Each number is 50 + 10 x the weight over its row's rms, rounded and kept within 0 to 99. Layers, rows and columns count from 0. The size before them is the row's rms in percent of the matrix's.

# k: layer 3 attention key, 768x768, rms 0.0907, rows 383, columns 672-719
# v: layer 3 attention value, 768x768, rms 0.0945, rows 288-301, columns 672-719
# o: layer 3 attention output (transposed), 768x768, rms 0.084, rows 288-300, columns 672-719
k383 097:50 63 56 44 53 52 47 57 53 50 57 53 51 57 51 58 52 45 43 48 44 65 40 49 52 62 49 46 46 55 47 56 55 39 49 49 43 66 62 45 57 44 57 58 66 56 42 46
v288 096:38 34 52 49 50 56 48 26 43 41 54 52 56 52 45 42 46 65 58 33 64 29 58 54 31 51 61 25 28 50 68 55 59 45 50 33 55 31 45 37 47 58 56 44 62 59 53 63
o288 102:35 38 74 44 48 50 60 56 32 49 55 48 35 42 42 40 72 57 54 65 63 59 25 45 42 51 47 56 60 41 49 52 44 52 26 51 48 58 59 53 56 56 48 45 42 33 56 57
v289 096:45 62 36 48 49 55 73 61 38 63 61 49 56 47 46 44 50 33 39 49 43 60 50 50 41 36 62 53 49 57 37 62 52 48 38 36 47 56 72 64 34 38 34 45 58 53 53 46
o289 104:48 42 32 51 47 51 44 29 46 59 33 40 60 53 51 60 50 49 44 52 64 49 61 46 70 53 69 50 60 49 55 62 45 53 62 55 56 41 50 52 42 55 63 63 47 35 54 42
v290 089:33 39 53 59 53 58 50 67 49 63 35 46 51 42 35 45 44 53 53 47 28 39 45 49 68 43 56 54 55 47 45 48 59 68 45 43 40 52 63 62 53 50 33 52 59 53 52 41
o290 101:55 49 57 56 48 56 46 46 43 55 48 68 47 57 56 44 44 64 36 60 66 58 54 57 46 52 71 52 48 65 58 59 60 48 43 43 55 56 35 43 48 53 59 56 32 56 63 50
v291 091:42 65 44 41 45 55 54 45 51 46 51 53 58 56 48 50 37 51 43 50 36 65 36 48 43 47 57 62 50 52 24 53 55 60 41 37 49 64 32 51 54 53 49 61 51 52 50 53
o291 101:67 36 43 54 47 39 29 37 48 39 41 65 53 66 28 62 46 42 45 43 55 45 47 53 50 52 66 44 61 52 41 48 47 26 63 58 49 37 35 44 39 52 59 48 33 56 63 48
v292 095:42 53 27 48 50 61 43 54 52 45 53 57 50 55 59 37 47 32 56 61 51 60 55 49 51 52 60 39 45 53 49 45 48 39 15 50 54 37 53 48 42 47 60 39 72 68 49 52
o292 100:39 55 32 53 43 62 56 43 42 43 43 50 65 69 38 55 32 62 49 48 53 34 42 49 41 42 33 51 56 43 36 61 47 43 67 62 58 42 67 39 64 82 47 40 44 43 54 63
v293 102:55 49 49 40 49 33 53 39 40 57 51 65 36 53 67 46 51 32 49 63 40 40 55 55 38 70 31 52 34 55 41 48 49 58 58 43 35 52 64 63 56 52 38 44 35 49 56 43
o293 106:51 57 39 39 44 67 56 42 60 54 59 51 49 45 59 64 57 56 50 56 29 59 59 44 32 53 52 53 51 68 32 48 60 54 43 57 57 58 41 44 46 54 55 48 65 41 47 43
v294 091:58 59 46 42 47 44 70 41 45 45 38 43 36 42 42 46 57 50 55 51 49 65 37 50 51 49 51 45 34 55 52 53 64 38 53 55 35 57 44 57 42 61 50 42 54 45 55 51
o294 095:44 53 48 52 70 54 41 53 29 49 40 42 31 40 44 30 65 63 71 41 45 53 39 35 57 59 53 50 69 45 40 57 40 60 55 41 68 46 42 45 44 39 39 56 32 61 55 64
v295 091:54 36 36 50 47 53 42 43 41 48 47 76 51 44 46 66 54 45 65 47 46 69 46 51 55 43 41 57 55 57 56 46 55 65 56 42 59 62 53 52 61 30 42 45 56 48 52 56
o295 098:47 31 55 56 49 57 33 43 63 46 62 50 39 48 59 65 52 46 46 47 48 58 49 54 46 50 37 30 46 38 66 57 49 46 55 44 27 48 47 47 37 68 41 49 68 66 71 53
v296 095:43 62 49 50 48 55 59 65 41 42 53 59 36 34 57 53 56 41 53 50 55 44 39 49 69 55 51 58 56 57 51 62 46 54 42 49 59 47 56 64 37 50 60 48 41 36 52 60
o296 102:64 46 55 49 42 57 43 41 48 38 53 49 51 59 60 55 49 55 41 60 40 43 36 52 34 38 56 55 66 47 59 48 39 41 55 41 46 49 37 40 64 47 43 42 69 49 76 24
v297 090:46 50 43 45 53 50 62 52 53 50 41 69 53 52 42 68 53 42 39 48 63 62 44 65 55 39 44 54 59 31 64 52 37 56 51 45 81 57 51 37 54 43 46 62 45 40 51 51
o297 098:65 40 35 54 56 52 46 46 25 52 46 53 41 49 64 46 58 30 42 52 43 35 35 39 56 42 45 49 49 63 38 46 55 50 53 53 53 45 60 61 57 49 26 59 40 36 42 70
v298 098:57 43 37 43 34 49 56 40 47 64 35 47 40 35 47 51 59 58 55 46 53 53 46 58 87 49 62 36 56 48 49 48 57 49 48 34 48 51 38 67 35 40 52 38 56 52 59 46
o298 103:50 43 55 74 41 60 47 52 49 38 50 49 55 43 70 46 60 52 35 58 59 47 54 50 27 26 51 52 53 61 68 68 35 44 58 55 51 57 44 35 60 57 40 59 53 70 43 46
v299 091:44 40 53 64 42 47 74 82 57 36 42 47 43 41 47 45 51 18 48 56 57 47 54 66 48 59 47 60 51 56 63 58 45 64 38 65 57 48 24 49 53 49 44 61 46 48 52 45
o299 094:59 62 42 45 52 59 50 39 55 63 42 60 56 52 47 42 51 56 60 56 56 56 72 47 47 39 38 47 48 40 48 53 46 34 39 49 36 40 47 41 48 67 38 54 72 50 52 43
v300 090:59 59 51 56 50 67 52 54 39 44 41 36 64 34 52 68 49 50 51 38 41 44 48 62 73 53 49 48 39 59 74 66 61 54 63 61 44 40 58 42 56 53 31 57 50 49 50 51
o300 095:41 42 57 49 59 58 55 55 68 48 54 69 41 69 32 43 52 45 50 35 43 63 61 43 48 43 43 66 68 55 52 43 38 46 56 49 57 60 49 59 32 48 61 59 50 32 54 46
v301 092:37 51 52 68 38 55 46 48 53 60 41 58 44 49 47 47 70 67 59 36 64 64 55 27 45 64 53 58 55 53 42 54 37 54 38 68 49 48 52 38 56 76 50 46 38 49 49 59